From a checkpoint of a small transformer trained on Wikipedia.
Size: 17 layers, width 384, 12 heads of 32, MLP 512 GeGLU, vocabulary 32000, 32.4M parameters.
Training: a variant of SOAP for these matrices, 499M tokens, 2107 steps.
Each number is 128 + 24 x the weight over its row's rms, rounded and kept within 0 to 255. Layers, rows and columns count from 0. The size above them is the row's rms in percent of the matrix's.

# layer 7 MLP down (transposed), 512x384, rms 0.0605, rows 401-424, columns 288-383
size [107 103  99  91 107  88 103  89 104  96  95 102  93  92 107 112  95  99 101  94 107  99  95 101]
[[119  95 196 100  90  90 143 137 186 131 142 155 120 126 139 150 115 109 107 134  88 109 127 146 106 119  84 126 145 138 136 126 157 137 123 147  69 138 120 140  90  92 137 120  71 190 119  91 135 156 143  87 117 138 122 127 147 120 118 147 139 100 159 108 148 142 162 150 101 127 138 114 163 127 116 146 190 140  91 129  76 121 113 113 151 102 128 132 115 152 130 148 133 144 117 103]
 [135 104 157  70 134 122 159 117 144 130 120 102 140  94 140 125 141 112 117 114 115  82 156 126 141 158 100 156 104 165 200 145 124 126 150 127 118  93 113 119 155 121  94 129  83 177 131 107 153 129 131 187 120 161 156 179 105 135 165  86 101 119 148 128 112 116 178 135 130 137 130 118 112  97 140 141 114 131 157 157 109 120 106  95 121 125 116 132 129 133 106 143 120 122 117  90]
 [107 108 150 118  91 147 124 153  91 103 127 128 139 113 156 134 120 162 108 134 113 148 101 139  77  94 137 134 145 155 132 143 148  96  75  91  83 129 137 126  97 124 121 124 138 130 157 159 110 119 123 201 136  86 102 185 157 122 152  79 131 124 127 136  97 137 114 131  93 118 129 161 147 134 109 137  99 163 168 166 142 100 196 128 126 114 132  90  89 115 153 131 122 153 156 123]
 [143 135 140 116  77 123 115 123 120 123 127 138 119 109 136 103 161 119 129 164 111 121 157 105 193 135 141 113 140 118 142  95 145 138 151 107  93 109 132 135 139 165 142 121 112 169 154  90  97 140  86  92  97 135 111 107 136 130  81 131 119  94 120 180 126 128 107 150 152 136 129 180 155 143 138 130 171 122 136 116 104 160 161  83 133 106 159 116 150 128 119 125 124 133 127 127]
 [149 106 115  91 135 107 137 170 106  79 127  93 140 153 113 107 175 155 166 140 113 128 167 135 155 166 136  94 108 134 136 103 118 132 116 143 120 110 135 101 114 158 117  96 112 115 121 139 132 158 131 128 106 128 128  85 183 156 137 148 105 123 134 161 151  96 167 125 147 104 128 119  86 131 133 146 151 126 118 124 143 109 106 109 157 134 152 136 169 162 115 117 137 136 154 119]
 [143 114 139 182 143 185 134 125 119 142 133 103 113 143 103 118 103 130 125 123 119 168 132 132 164 188 151 114 134 149 115 133  93 125 135 145 120 156 112 130  67 112 113 156 151 139 121 159 140 107  82 121 129 141 150 159 137 119 100 136 107 158  73 148 155 112 126  83 138  95 138 114 129 141  78 139 122  92 111 124 169 134  88 124  99 117 102 153 120 105 152 159 126 130 146 116]
 [153 125 125 126 130 141 135 124 125 137 137 135 120 148 142 148 146 160 142 110 106 113 130 164 113 155 118 107 131 110 141 128 148 179 141 102 120 106 108 139 144 143 171 104 145  96  90  73 130 125 135 104 139 143 158 101 134  57 133 105 126 131 106 121 123 134 113 127  98 124 103 111 169 131 118 134 146 132 154 117 156 151 126 166 102 163 128 134 202 110 152 150  97 105 118 111]
 [135 107 152 122 128 112 111 147  88 119 117 122  87  97 130 129 171 103 141 103 133 117 148 111 167 146 134 119 109 115 143 116 143 111  84 152  87 153 142 151 144 151  88 132 167 125 141 145 106 112  99 143 125 189  89 156 113 120 147 170 147 160 136 103 149 144  87 119 141 134 118  91  67 160 102 118 122 139 105 171 112 148 156  91 118 116 144 142 161  56 166 141 182 122 153  88]
 [133 163 146 117 111 158 130 180 152 112 131 138 144 110 107  99 130 141 146 115 168  72 123 141  97 140 121 103  99 126 135 141 151 142  96 107  54 134 154 105 106 132 139  99 154  91 130 119 129 160 160 156  58 166 117  98 161 136 147 133 151 134 134 144 107 111 160 154 113 122 114 114 119 138 125 152 162 124 130 131 155 143 149 138 147 114 131 113 140 106 143 128  87 114 120 122]
 [107 100 131 159 144 133 131  86 147 153  90 110 120 134 123 129  90 119 130 129 112 185 133 138 109 132 156  87 165 132  84  99 121 141 188 106 168 103 119 107 112 118 175 127 113 150  97 167 153 104 150 120 131 158 179  82 131 124 176 151 117 117 120  76 140 144 130  91 129 149 105 127 139 137 117 138 122 124 139 112 133 118  87 132  51 146 147 111 118 143  88 115 145 129 111 128]
 [132  96 132 151 124 131 174 117 126 108 132 142 139 140 109 103 122 148 107 129 139 150 133 160 151 125 126 104 145  91 120 112 140 130 144 121 120  94 139 146  82 168 133 118 142 154 103 114 167  84 131 155 116  87 141 162 124 102 113  88 159 135 153 152 104 134 135 127 149 132 138 163 112 142  74 120 105  99 160 184 160  97 148 138 122 112 168 142 118 155 115 142 183  99 144 156]
 [146 136  84 184 103 151 135 130  87 102 102 139 128 142 123 123 105 125 134 114 107 108 129 180 123 129 104 116 122  87 102 112 111 128 152 103 117  79 110 121 144 148 138  99 118 126 117 120 152 137 158 183  74 138 156  93 105 138 176  97 153 145 134 189 101 116  85 112 118 126 119 145 140 166 167  96  82 148 151 111 118 107  91 176  97  98 145 148 176 141 161 138 172 112 105 168]
 [121 123 148 135 124 119 154  81 110 129 143 145 119  82 139 127 134 101 141 118 108 144  80 131 121 132  98  84 187 124 102 140 163 130 129 122 133 138 150 102  95 116 173 158 132  42  93 152 168 107 144 127 108 119 157 115 119 102  89 171 113  81 115  95 128 118 134 157 145 135 140  67 123 133  92 167 118 126 107 178 148 135 124 160 110 112 134 165 156 165 117 108 161 116 190 136]
 [108 124 128 130 126  87 156 123 103 147 111 162 102 115 142 146 119 128 152 109 158 154  95 136 157 127 111 150 167 139 154 121 114 117 128  98 176  98 157 133  53 150  67 112 131  64 133 134 149 132  77 121 155 113 118 144 134  87 151 155 119 154 129 110 164 127 119 123 128 115 136  97 101  87 125 111  97 122 143 144 146 145 113 162 111 135 116 121 111 130 121 121 116 113 119 119]
 [ 98 122 156 134 187 125 122 140 115 131 159 134 130  93 126 131 153 116 129 113 120 138  77 161  85 130 141 110 138 137 118 142 168 154 135 149 115 151  92 104 125 146  99 144  92  99 116 129 134 134 119 167 108 134 136 107  91  83 162 172 121 114 162 132 111 151 150 164  90 155 119 129  83 163 120 146 151 114  99 115 149 132 147 110 103 122 119 162  98 131 128 113 123 149 152 114]
 [124 144 125  88  93  90 123 138 100  98 144 143 110 109 130  96 113 107 116 128 137 127  89 112 120 106  87 115 105 115 119 108 161 137 154 102 133 118 131 122 169 128 142 173 138 112 130 127 126 102 109 156 154 130 130  91 103 108 118 112 117 157 132 111 117 110 146  98 134 147 143 101 156 123  93 167 141 138 183 135 168 106 136 137 133 115 159 151 184 181  96  78 131 114 134 139]
 [127 149 101 153 131 104 160 153 129 128 128 102 124 105 114 125 145 132 149 148 165 116 128 118 133 180 112 126 143 158 119 137 136 149 102 130 112 113 138 108 135 135 127 113 147 109 134 147 134 104 157 110 125  95 157 136 139 128 162  97 182 121 117 102 135 149 118 117 143 103 129 140 148 141 108 139 171 145 116 136 141 103 137 152 109 135 163 134 165 140 132 104 116 114 110 135]
 [107 123 136 141 138 137 104 132 141 144 141 133 127  79 119 103 130 185 137 105 115 151 142 150  92 165 134 132 130 134 167 134 134 154 148 113  95 104 183 131 136  79 103 159 100 140 137 109 118 176 132 106 137  60  89  92 145 177 111 178 160 102 121  95 130 130 121 166  88 117  98 156 132 162 141 154 108 139 157 115 104 145 139 120 148 110 131 111  88 112 126  96 151 139 115 117]
 [136 150 102 135 159 108 151 106 163 129 138 156 151 122 133  92 140 178 123 101 186 115 119 129 153 123  90 174 112 178 147 155  85 126 132 120 152 148 141 103 144  96 127  74 132 140 129 106 140 135 146  76 161 103 142 133 100  53 135 136 126  98  88 108 108 117 182 131 111 152 127 127 157 121 169 158  99 119 149 126 103 134 122 114  92 121 102 100 104 139 120 107 170 141  78 141]
 [ 96 115 142  92 141 101  57 100 144 152  90 120 109 127 162 152 133 112 127 132 140 140 144 156 123 145 116 124 123 153 130 106 139 146 150 123 155 113  99 119 117 120 107 120 134 154 138 131 130 151 174 148 138 126  87 140 130 130 145 131 145 129 115 150  94 166 161 123 175 114 147 122 131 100 139 134 122 103 132 143 111 141  86 127 153 122 137 116 136 107 100 167 121 112 142 114]
 [127 132 185 142 125 148 132 137 143 142 124 118 171 164 208 175 170 120 150 142 107 123 104 151 136 104 105 130 122  93 141  96 109 125 160 110  90  63 132 150  88 148 141 157 113 122 115 146 125 130 149 112 112 161 127 157 158 129 128 180 136 145 139 170 160 142 125 118 112 110 118 139 139 111  98 178 155 134  96 122 165 153 114 146 159 146 150 104  99 133 138 115 153 148 135 132]
 [123 110 130 140 125 145  97 160 138 109 127 105 114 129 105 121 164 119  98  87  80  90 167 147 134 120 155 128 123 174 136 133 192  70 126  91 110 149  96 111 113 117 123  91  86 104 138 154 149 143 125  88 102 109 157 122 134 110 113 165 115 144 133 137 138 177 162 128 174 120 204  91 149 155 127 108 145 118 147 120 110 108  74 153 138 155 111  74  57 125 132 108  97 109 119 159]
 [118 136 140  90 144 115 117 155 133 142 113 113 137 112 123 145 127 141 149 132  90 165  94 150 125  89 151 116 103 169 138 104 134 115 126 120 126 140 139 116  77 182  97 144 140 100 126 153 119 123 127 122 146  95 164 138 124  90 153 108 118 112 139 127 133  98 153 146 172 124 164 156 120 123 114 117 123 137 119 131 148 124 123 150  72 158 154 105 131 128 143 141 119 135 119 127]
 [155 116 120 163  99 104 134  84 106 107 121 126 142  94  98 145 120 102 148 116  89 153 110 125 125 123 143 107 112 135  85 126  98 151 115  79 161 108  99 138 128 142 185 117 151  90 106 113  89 129  98  96 160 146 159  93  97  85 175 138 141 138 124 162 148  95  95 113 162 143 130 143 119 136 125 107  87 139 120 115  86 138 160 149 112 136 112 113 117 136 127 159 101  91 118 141]]
# layer 7 MLP gate, 512x384, rms 0.0761, rows 402-425, columns 288-383
size [100 109  94 103  98 102  93  95 100 101  98  98  89  97 105 101 104 106  98 105 100  98  87 101]
[[136 137 106  85 150 158 141 105 116 112 130 140 136 134 140 164 136 129 139  96 125 155 135 117 162 110 135 123 169  92  98 157 128 121 152 139 188 108 104 129 121 139 150 125 171  89 158 137 118 146  91  93 108  95 113 110 138 107 146 174 153 108  99 145 112 124 152 155 147 104 144  95  98 144 144 100 137 135 112 120 116 200 117 182 126 140 140 112  95 138 135  74 124 134 143 115]
 [130 118 143 128  95 132 151 136 129  92 119 123 141 120 124  83 133 143 131 107 115 112  77 112 132 116 157 149 147 153  98 143 160 147 119  78 102 125 160 132 142 124 106 166 124 145 101 166 118 133 125 119 116 132 134 187 144 133 104 131 108 194 133 140 128 136 146 147 101  92 131 148 130 137 139 126 114 157 164 150 130  96 152 102 130 142  96 120 159 120 131 135 144 100 116 118]
 [118  90  91 118 103 153 109 138 121 150 140  79 131 127  92 155 113 126 138 136 163 132 148 119 128 129 106 179 151 111 131 178 155 110 132 129 139 143 139  96 155 118 100  79 130  96 169 110 146 179 148 111 162 149 104 145 152 117  89 153 102 118 136 106 121 160 111 134 135 120 112 101 112 158 124 173  97  97 115 159 137 116 142 121 134 140  97 129 131 115 142 119 129 106 110 173]
 [100 111 122 125 116 151 117 113 117 153 105 113  71 125 147 151 113  87  90 153 165 143 114 104 164 155 100  61 128 140 132 179 124  98 124 111 114 129 122 142 130 110  81 172 115 122 120 145 118 137 124 154 124 125 149 157 124 125 122 165 134 161  74 119  89 121 140 135 165 125 168 118 144 126 122 132 113 123 134  92  86 160 104 133 121 158 138  73 123 132 102 127 111 135 129 118]
 [134 117 131 143  89 134 134 111 115 169 149 127 129 130 105 111 159 124 111 131 169 121 124 138 139 127 124 127 111 140 126 106 161 117 103  62 137 153 103 156 117 140 101 102 151 129  84 145 125 144 156 128 113 113 105 132 141 115 136 148 118  87 157 107  48 131 107  96 113 121 147 117 137  92 153 126 112  83 210 125 152 113 124  91 128  85 138 173  85 119 163 121  51  84 151 150]
 [ 99 127 109 133 139 143 132 135 163  75 151 168 137 128 115 169 108 160 129 181 158 156 115 107 111 125 105 119  48  83 118 148 138 105 136 138 123 142 107 178  95 156 112 132 130 121 128 106 152 120  99 140 137 119 123 163 155 120 152 131 108  90 114 117 100 103 136  90 146  89 144 130 112 112 146 124 105  79 154 120 153  87  91 119 143 152 102 121 115 136 140 106 125 103 153 133]
 [151 107 133 119 123 107 134 131 118 116  93 158  91 168 141 145 147 147 135 123 105  72 184 151 104 137 144 131 112  87 125  99 161 166  93 123 142 143 104 110  88 124 131 117 100 120 130 156  68 175 161 132 115 113 112 138  75 141  95 130 100 100  95 158 161 150 177 146 121 100 139 116 133 135 143 129 102 152 153 134 102  98 142 122 136 121 102 140 149 118  98 130 104 151 154 153]
 [168 142 132 166 124 103 136 148 122 131  96 115 110 128 154 156 149 112  84 112 138 138 150 153  76 128 156  85 112 134 109 143 134 147 123 120 112 135 134 111  90 112  47 138 123  92 112 143 192 154  84 122 139 104 143 109 111 138 146 162 129 140 134 164 148 131  41  90 125 121 128  92 154 149 108 127 127 101 144 150 131 147 123 123 110 138 162 170 121 149 167 125 147 126 108 147]
 [117 111 167 171 161  87 125 136 114 155 107 106 126 164 119 139 109 134  95 168 118 179 132 107 119 105 139 101 160 144  68 118 101 143 188 128 120 117  55  66 101 110 114 124  97 100 116 148 167  94 138 127 111 127 127 111 144 127 145 151 142 118 149  98 105 133 151 117 107 149 162 135 114 108 118 117 146 130 145  79 135 137 103 135  80 125 120 117 153 113 163  98 121 102 148 128]
 [154 158 135 153 103 124  89 159 120 114 121 117 152 143  98 118 145 116 146 138 105 139 123 151 120  94 151 100  96 159 141  97 151 119 111 123 108 191 172 124  95 131 141 138 127 107 135 165  90 133 144 175 121 109 128 120 152 145 127 100 154  82 148 156 196 153 153 144 144 133 120 114 111 148 140 123 167 158 129 125 140 125 165 126 151  99 177 133 141 112 130 157 136 145 116 124]
 [137 155  86 122 151 106 107 120 131 148 114  95 122 141 101 123 140 118 116 128  98 115 147 111 139 127 109 152 151 101 106 152 128 138 128 149 127 134 137 129 104 133 151 108 154 137 109 123 108 105 157 158 127 148 117  66 106 171 120 128 144 135 153 114 143  98 116 153 119 110 146 125 139 126 144 133 114 133 124 147 115 125 143 163 169  99 126 124 117 122 141 183 112 192 121 121]
 [101 138  93 173 108 130 128  78  93 145  91 124 141  96 173 112 139 153 135 112 129 128 153 196 109 133 151 105 173 128 126 137  88 130 132 128 146 107 119 166 162 108 161  92 136 133  86 131 163 130 139 147 115  95 114 108 115 124 120 122 150 134 117 144 165 117 123 161 159 130 109 128 118 120 107 131 125 162 150 183 121  98 103 141 149  81 146 120  79 162 132 144 138 133 120 109]
 [117 150 109 120 140  65 109 156 102 155 134 147 109 102 122 176 156 102 138 128  97 110  92 148 136 168 106 115  95 138 154 106 109 163 125 119 127 144 115 104  72 149 128 125 154 125 154 123 152 141 136 141 146 164  40 114  63 131 166 153  92 117 148 140 146 135 105 132  96 141 137 138 112 109 130  97  96 148 142 144 119 128 118 156 110 144 165 168 128 156 124 118 141 131 108 147]
 [141 135 101 140 146 162 100 139 121 112 143 139  90 155 133 150 100 100  63 120 102 113 107 129 139 112 102 142 141 147 117 108 127 164  91  95 147 152 156 102 118 118 134 106 120 117 123 143 119 156 129 130 104 147 135  92 137 115 134 123  87  98 131 163 126 155 140 140  99 144 147 177  97 151 171 150 119 162 167  91 145 111  94 123 104 124 111 135 104 118 114 130 101 137 135 116]
 [131 166 142 161 130 120 136 119  87 140  96 133 108 129  62 110  82 119 122 131 163 125 114 120  73  91 104 135 109  83 149 128 115 136 122 131 118 123 113 114 124 128 140 163 143 145 147  98 108 110 144 134 158 151 176 102 112 106 157 160 117 148 144 121 134 126 137 146 117 108 133 117 116 138 147 169 187 125 139 106 160 114 140  95 101 123 125 158 130 126 124  88 125  97 156 124]
 [ 82 142 170 161 148  85 166 140 139 156 137 137 134 122 102  93 136 130 132  91 123 123 181 152 160 150 116 149 150 115 130  87 135  81 118 133  83 115 144  77 115 108 120 131 102 139 113 118 121 144 109 116 101 128 117 101 135 156 152 155 130 135 134 128 143  74 138 154  63 151 110 143 120 133 152 139 145 109 148  93 135 132 137  97 120 135 106 133 121 132 130 143 178 153 129 136]
 [148 157 141 136 148  89 102 145 138 156  69 118  92 125  79 123  93 139 125 102 158 103 138 104 145 107 153 129 106 141 146 118 138  95 135  78 129 144 125 122 150 115 119 108 142 140 110 167 123 162 106 146 109  92 107 142 113 137 126 100 121 150 133 149 152 168 100 124 192 120 113 129 137 151  89 107 152 142  96 138 123 134 144  85 123 112 102 132 123 111 139  65 105 155 120 162]
 [119 181 126 105 142  67 162 138 126 159 129 158 135 122 149 122 162 156 141 115 143 114  93 152 114 137 130 119 121  96 147 121 107 106 162 148 163 110 102  91 104 115 116 139 133 115 110  95 169 142 155 121 134 102 162 172  81 130 173 142 125 108 109 132 102 139 151 122 140 105  82 139 158 114  90  83 115 102  97 115 119 121 106 163 144 154  91 130 134 156 134 144 118 151 119 129]
 [111 146 148  92 117 123  91 106 113 134 101 115 138 172 197 191 124 119  96 147 138 110 101 132 116  95 124  82 147 114 128 127 121 117 157 102 162 130 144 145 156 136 152 112 153 137 121  86 110 141 141 137 153 147 112 106 105  95 146 133 163 121 129 172 136 114 131 146 108 165 162 114 104 111 129 188 145  94 113 171 109 118 116 110 112 134 144 101 139 127 124 141 106 146 104 110]
 [136 129 122 104 143 116  84 138 137 115  81 115 149  98 113 131 124 124 125 113 153 128 172  94 123 138 169 119  92 130 136 134 169 114 131 158 177 153 105 123 184 122 131  95 163 143 162 141 150 135  97 130 112 126 121 145 150 125 121 119 143 128 156  89 131 139 121 133 114 112 132 128 121 144 141  88  81  89 128  64 112  94 151  99 122 130 127 122 121 115 132 102 135  85 125  90]
 [ 94 142 130 112 158 122 110  96  94 100 135 123 106 144 132 102 113 101 193 133 127 123 151 148 137 101  93 169 127  76 148 168 140  80  89 148  97 116 132 120 119 113 138 133 134 117 141 146 186 118 117 113 203 153 117 122 117 134 131 127 105 151 135 109 173  67 138 135 141 121  86 119 108 126  97 175 116 101 129 121 138  85  92 128 132  93 156 114 140  89 107 116 144 162 119 107]
 [131 123 107 129 138 185 105 112 128 144 120 124 232 141 176 113 119 123 159 100 123 118 127 112 136 161 129 145 155  68 129 151 101 121 112 102 160 129 131 135 161 124 136 165  90 113 122 141  90 126  97 109 101 104 163 145 121  87 150 142 125 150 139 133 109 108 126 115 109 116 143 110 159 138  96 150 147 119 107 152 155 103  90 102 159 126 143 123 121 150 128 146 124 127 118 104]
 [ 68 132 103 146 155  96 136 133  73 138 119 128 128 161 159 179 106 141 132 144 143 151 151 113 141 173 127 108 105 117  95 123 103 149  76  75 134 164 118 126 107 137 107 132 125 150 145 122  88 129 132 119 144 191 127  95 126 171 103 128 119 122  90 121 126 137 166 111 115 142 139 104 144 156 145 127 130 125 144 103  78 147 112 153 151 117 109 118 107 124 119 142 124 124 118 106]
 [159 129 145 135 118 145 116 168 102 130 144 147 151 109 125 132 171 179 126 160 104 108 144 149 142 159 155 160 102 112 137  95 121 148 146  92 123 108  97 126 117 161 133 129 170 163  92 132 100 148 116 133 176 116 140 124 141 121 118 122 154 130 120 128 164 154 134 164 116 168 143 118  85 100 101 127 106 132 158 204  75 135 114 155 149 123 145 137  93 138 151 171 153 126  89 119]]
# layer 7 MLP up, 512x384, rms 0.0798, rows 402-425, columns 288-383
size [ 99 105  91  99  95 102  85  94  96  92  96 102  86 102 107 101  99 105  99 104  93  96  99  95]
[[143 166 105 125  90 126 117 127 139 151  93 165  96 149 123 144  88 158 148 162 146  99 122 164 132 138 134 112  95 141 111 110 117 144 140 129 127 177 139 123 111 137 155 107 164 122 147 129 138 111 122 127  94 107 137 117  95 135 100 163 130 155 123 126 182  96  87 123 120 102 120 121 167  82 164 127 154 138 112 150 127 112 130 106 102 151  92 106 125  89  90 119 129 102 126 157]
 [155 100 106 132 113 162 147 125 102  90 115 123 127 135 118 145 137 115  83  89 136 148 151 113 123 128 148 145  97 121 108 125 140 130 122 129 117 155 131 116 157 150 107 140 110 117 138 131 123  90 163 115 122 177 179 125 146 125 148  95 123 150 144 151 129  84 125 155 148 119 136 168 171 180  94 110 146 112 150  73 157 148 115 146 146 107 103  91 147 143 158  61  94 139 110 137]
 [157 121 144 116 139 112 158 155 112 114 152 159 122 127 138 142 106 132  90 113 126  79 122 179 137 131 143 133 129 112  93 183  74 127 100 102 154 152  94  68 117 147  85 118 123  70  95 142 155 132 109 149 137 133 122 164 138 166 116 149 129 114 118 103 155 146 109 135 150 151 131 124  92 181 130 107  90 135 108 117 146 101 111 149 134 113 118 161  80 156  97 113 112 115 104 116]
 [132 126 130 130  86 189 115  76 141 167 108 145 129 114 156 140 117 112 166 107 130 120 131 126 121 133 125 118 169 119 150 116 123 109 148 160 130 132 126 137 102  89 131 124 163 138 161 147 128 143  89  77 112 140 127  75 133  98 139 133 105  82  74 137 145 137 169 122 128 136 160 171 107 121 120 143  63 103 133 102 116 117 147 140 127 117 155 123 105 125 111 162 104  93 134 119]
 [110 160 135 113 144  37  90 115 140 129 114 130 195 121 121 170 164 122 133  94  73  95 127 125  87  83 129 130 129 100 113 142 140 132 132 103 107 142 161 119 155 108  85 164 106 132 137 156  97  99 124 135 107 117 133 157 128 163 137 134  88 135 136 119  90 137 152 135 150 140 145 146 144 126 146 116 140 153 111 119 111  68 137 135 111 192 105  98 134 130 125  99 127 138  99 116]
 [ 82 102 129 133 134 128 110  92 116 139 136 145 117  88  99 106 126 100 115 151 176 121 150  88 142 113 127 107 145 154 117 129  94 121 126  95 146  92 119 150 108 122 116 130  91 190 122 158 136 125  88 156 130 142 114 132 137 159 122 168 163 137 100 151  93 111 123 118 136 176 180 113  84 147 158 133 121 135  97 122 145 106 139 106 139 138 125 128 117 152 165 172 115  92  86 151]
 [123 130 113 122  87 145 123 107 142 132 153 120 160 152 116 154 143 127 131  99 145 142 138 149 108 103 130 151 140 139 138 157 187 124 165 120 149 101 140 150  93 127 159 126  84 105 158 131 154 166 157 133 133 100 153 119 129 124 129 122 122 128 128 149 115  94 114 149 114  90 154 128 150 163 135 137 134 150 107  95 131 120 170 153 151 142 109 115 125 154 125 116  82 163 109 168]
 [ 80 121 144 137 148 134 165 122 120 147 113 150 121 109 105 102 137 123 154 113 193 153 150 125 122 139 156 121 142 125 117 133 112 129 135  78 130 167 127 125 114 125 173 128  94 147 103 158  97 133 170 114 114 126 127 142 147 135 101 176 109  92  97 116 133 166 152  85 113 108  90 113  97 135 115  92 152 123 116 113 156 164  99 107 101 128 106 144 127 167 158 108 177 140 123  78]
 [103 141 114  83 102 132 146 115 103 100 157 164 121 102  96 114 154  78 133 150 124 112 123 109 111 100 107 130 107 156 188 138 169  87 117 141 121 159 171 108  97 129 145 121 173 112 110 121  84 113 149 126 116 133 146 173 104 134 127 162 114 107 160 161 151 120 160 150 115 130 118 132 119 115 112 159 129 135 119 121 179 109 127 124 126 133 122 137 114 151 134 133 134 120 116 131]
 [126 149  98 106 159 119 119 122 124 152 135 106 135  86 159 142 131 150 137 121 127 114 149 116 145 153 156 114  91 134 106 129 131 156 101 148 106 152 136 128 124 109  88 104 122 127 138 100 124 113 111 104 158 142  84 102 115 118 120 161 176 118 107  89 119 103 104 152 121 118 129  87 108 141 139 117 161 160  87 116  76 106 112 120 171 110 118 133 125 147 105 131 100 109 133 138]
 [111 124 148 117 127 153 124 131 125 166 152 138 130 144 108 152 133 138 133 109 134 126 112 100 111  95 115 147 122 154 146 115 127 109  75 106 152 141 121 114  73 100 132 150 150 106 135 139 101 133 133  90 174  92 147 127 179 191 105 133 139 120 138 123 148 111 131 141  94 154 134 126 133 126 140 123 120 122 138 147 141 141  76 110 118 111 129 108 123 116 142 136 110 184 111  84]
 [118 162  72 146  97 122 154 155 156 111 123 124 125 124 100 131 124 163 153 130 124 114 151 152 131  96 169 122 142 120 128 112  89 124 124 116 112 165 116 156 168 154 102 122 127 179 152 156 139 133 108 131 140 132 113 116 100 141 181 109 113 133 152 150 103 157 135 129 146 113 130 103 169 142 136 102 128 140  96 114 109  93 143 115 141 154  84  91 140 132 132 144  90 118  93 122]
 [103  90 134 102 159 125 123 106 142  83 166  82 135 167 133 152  97 161 154 150 139 121 126 103 121 102 140 159 117 136 117 141 118 113 188 131  96 144  98 170 142 142 175 153 120 109  60 150 181  77 109 106  70 110 171 139 160 189 139 127 158  95 103 120 120 123 128 170 126 127 113 100 121 136 166 162 102 128 124 120 150 104 151 130 120 104 144 150 145 157  78 138 117 107 154 112]
 [111 113 159 163 133 114 155 138 143 112  71 139 148 124 142 104 141 145 123  97 165 126 135 113 157 140 139 143 169 142 163 152 115 109 133 103 169 149 136 156 141 121  66 126 144 152 134  66  99 132 155 120 123  83 133 179 166 134 120 118  83 132  98 163 117 104 127 113 127 132 137 113 106 137 120 102  96 126 112 152 140  95 166 112 125 150 147 132 148 119  79 157 137 109 123 131]
 [126 106 154 126 122 150 138  95 119 117 115 108 156 120  91  87 103 142 135 142 120  94 173 127 112 163 144 102  89 116 143 111 125 130 172 115 109 157 134 146 152 126 154 134 129 110 124 156 157 147 129 142 112 128 167 196 131 121  84  82 140 140 139 153 133 103 121 140  91 139 143 136 121 160 152 117 141  74 138  65 138 130  99 171 127 149 107 138 121  80 146 158 147 195 104  98]
 [162 139 146  98  91 113 168 108 177 127 144 103 128 111 111 133 161 163 155 115 124 127  70 103 147 148 104 114  76 128 128 117 116 120 138 115 165 141 167 120 115 125 159 189 153 166 165 121 155 141 133 162 130 136 138 114 132 143 106 130 107 133 120 158 173 157 150 108 119 128 146 127 147 148  80 162  99 142 140 127 136 162 153  96 136 146 125 127 105 143 134 144 154 123 131 171]
 [129 121 123 117  87 148 205 112 101 137 155 117 144 161  96 138 119  94 103 152 121 147 120 137 139 116 120 111 130  79 128  99 123  98 118 109  96 115  85 136 167 130 147 134 151 151 127 130 121 122  96 124 115 175 104 169 114  70 142  86 124 103 136 149 141 149 173 131 107 103 141 142 135 129 116 133 148 144 151 115 142  97 126 105 103 147 152 134 134 166 131 183  82 150 104 141]
 [173 109 124 123  97 135  99 137  94 127 142 158 126 144 118 172 111 106 114 112 106 145 157 114 103 128 161 122 158 145 121 148 177 126 155 127 102 118 132 134 114 110 160 109 104 132 132 131 132 120 107 145 120 118 126 106 145 158 118 103 124 132 168 161 140  81 113 133 126 140 141 138  74 128 126 153 140 111 151 121 137 106 161 143 126 116 134 134 128 159 137 111  93 121 169 128]
 [123 175 144 146 124 110 134 111 137  92 141 126 133 137 120 141 152 154 149 132 119 135 104 148 116 143 140 101 165 138 140 116 126 146 127 145 118 109 101  99 160 119 134 173 143 117 124 107 118 103 130  94 132 115 128 135 116 114 160 140 122 130  88  96 127  99 150 117 158 190  87 171 158 128 124 136 119 154 132 120 128 108 136 141 111 138 126 138  76 125 132  96 103 148 111 134]
 [135 132 171 143 131 148 191  95 116 135 124 146 132 121  82 165  99 127 105 111 127 113 125 110 142 116 102 177  87 134  91 111 138  75 117 150 176 188 152  72  63 132 165 122 123  88 101 127  88 132 111 140 137 145 151 134 153 140 145 116 134 150 143 126  93 161 134  99 164 145 173 113 140 150 120 155 118 149 144 141 135 147 102 128  98 188 128 150  99 107 132 110 109 120 152  79]
 [131 120 155 131 119 114 102 201 163 149 184 106 183  92 122 124 166 161 132 102 173 127 151 151 135 149 102  97 103 112 118 124 125 138 158  89  97 151 126 126 134 115 169 145 124 104 128 120 100 144  90 123 125 103 152 103 130 133  84 104 114 127 150 108 116 123 111 114  90 114  88 127 140  64 160 163 118 114 135 129 144 134 157 129 146  88 108 143 159 154 134 160 134 119 152 122]
 [ 71 102 139 144 116 111 151  81 149 136 119 147 104  89 156 137 148  99 111 156 133 107 160 127 124 133 104 134 117 119 124 175 156 106 103 102 161 133  89 165 138  89 155  84 150 114 127 122 103 145 152 117 129 157 110 151 145 182  93 175 115 138 149  99  99 136 101 117 105 163 103 171 135 135 164 108 109 131 161 146 113 134 127  96 132 133 139 106 143 137  87 129 127 125 159 126]
 [124 138 136 136 156 150 145 140  99 127 103  94  92 132 131 113 105 197 133 105  92  95 151 147 114 129 109 150 106 136 175 129 144 130 142 151 110 150 156 164 109 141 136 132 128 148 134 145 152 141 131 154 105 164 136 181 111 162 107 129  57  82 133 119 113 130 140 138 147  64 124 120 109 135 115 127 176  87 124 125 144 112 116 155 116 129 153 104 119 116 147 100 161 140 108 103]
 [150 138 144 157 145 137  99 141  91  98 137 175  86  94 181 115 145 177  99 130 138 141 112 131  90 128 128 153 133 153 121 103 143 105 134 149 120 159 163 136  81 102 145  91 133 154 139 127 118 110 114 115 127 128 125 139 106  91 133 160 140 141 163  69 169 125 160 148 127 108  93 129 127 122 150 144 168 130 156 139 116 129 122 150 160 114 136 146 118 127 129 104  99 101 138 173]]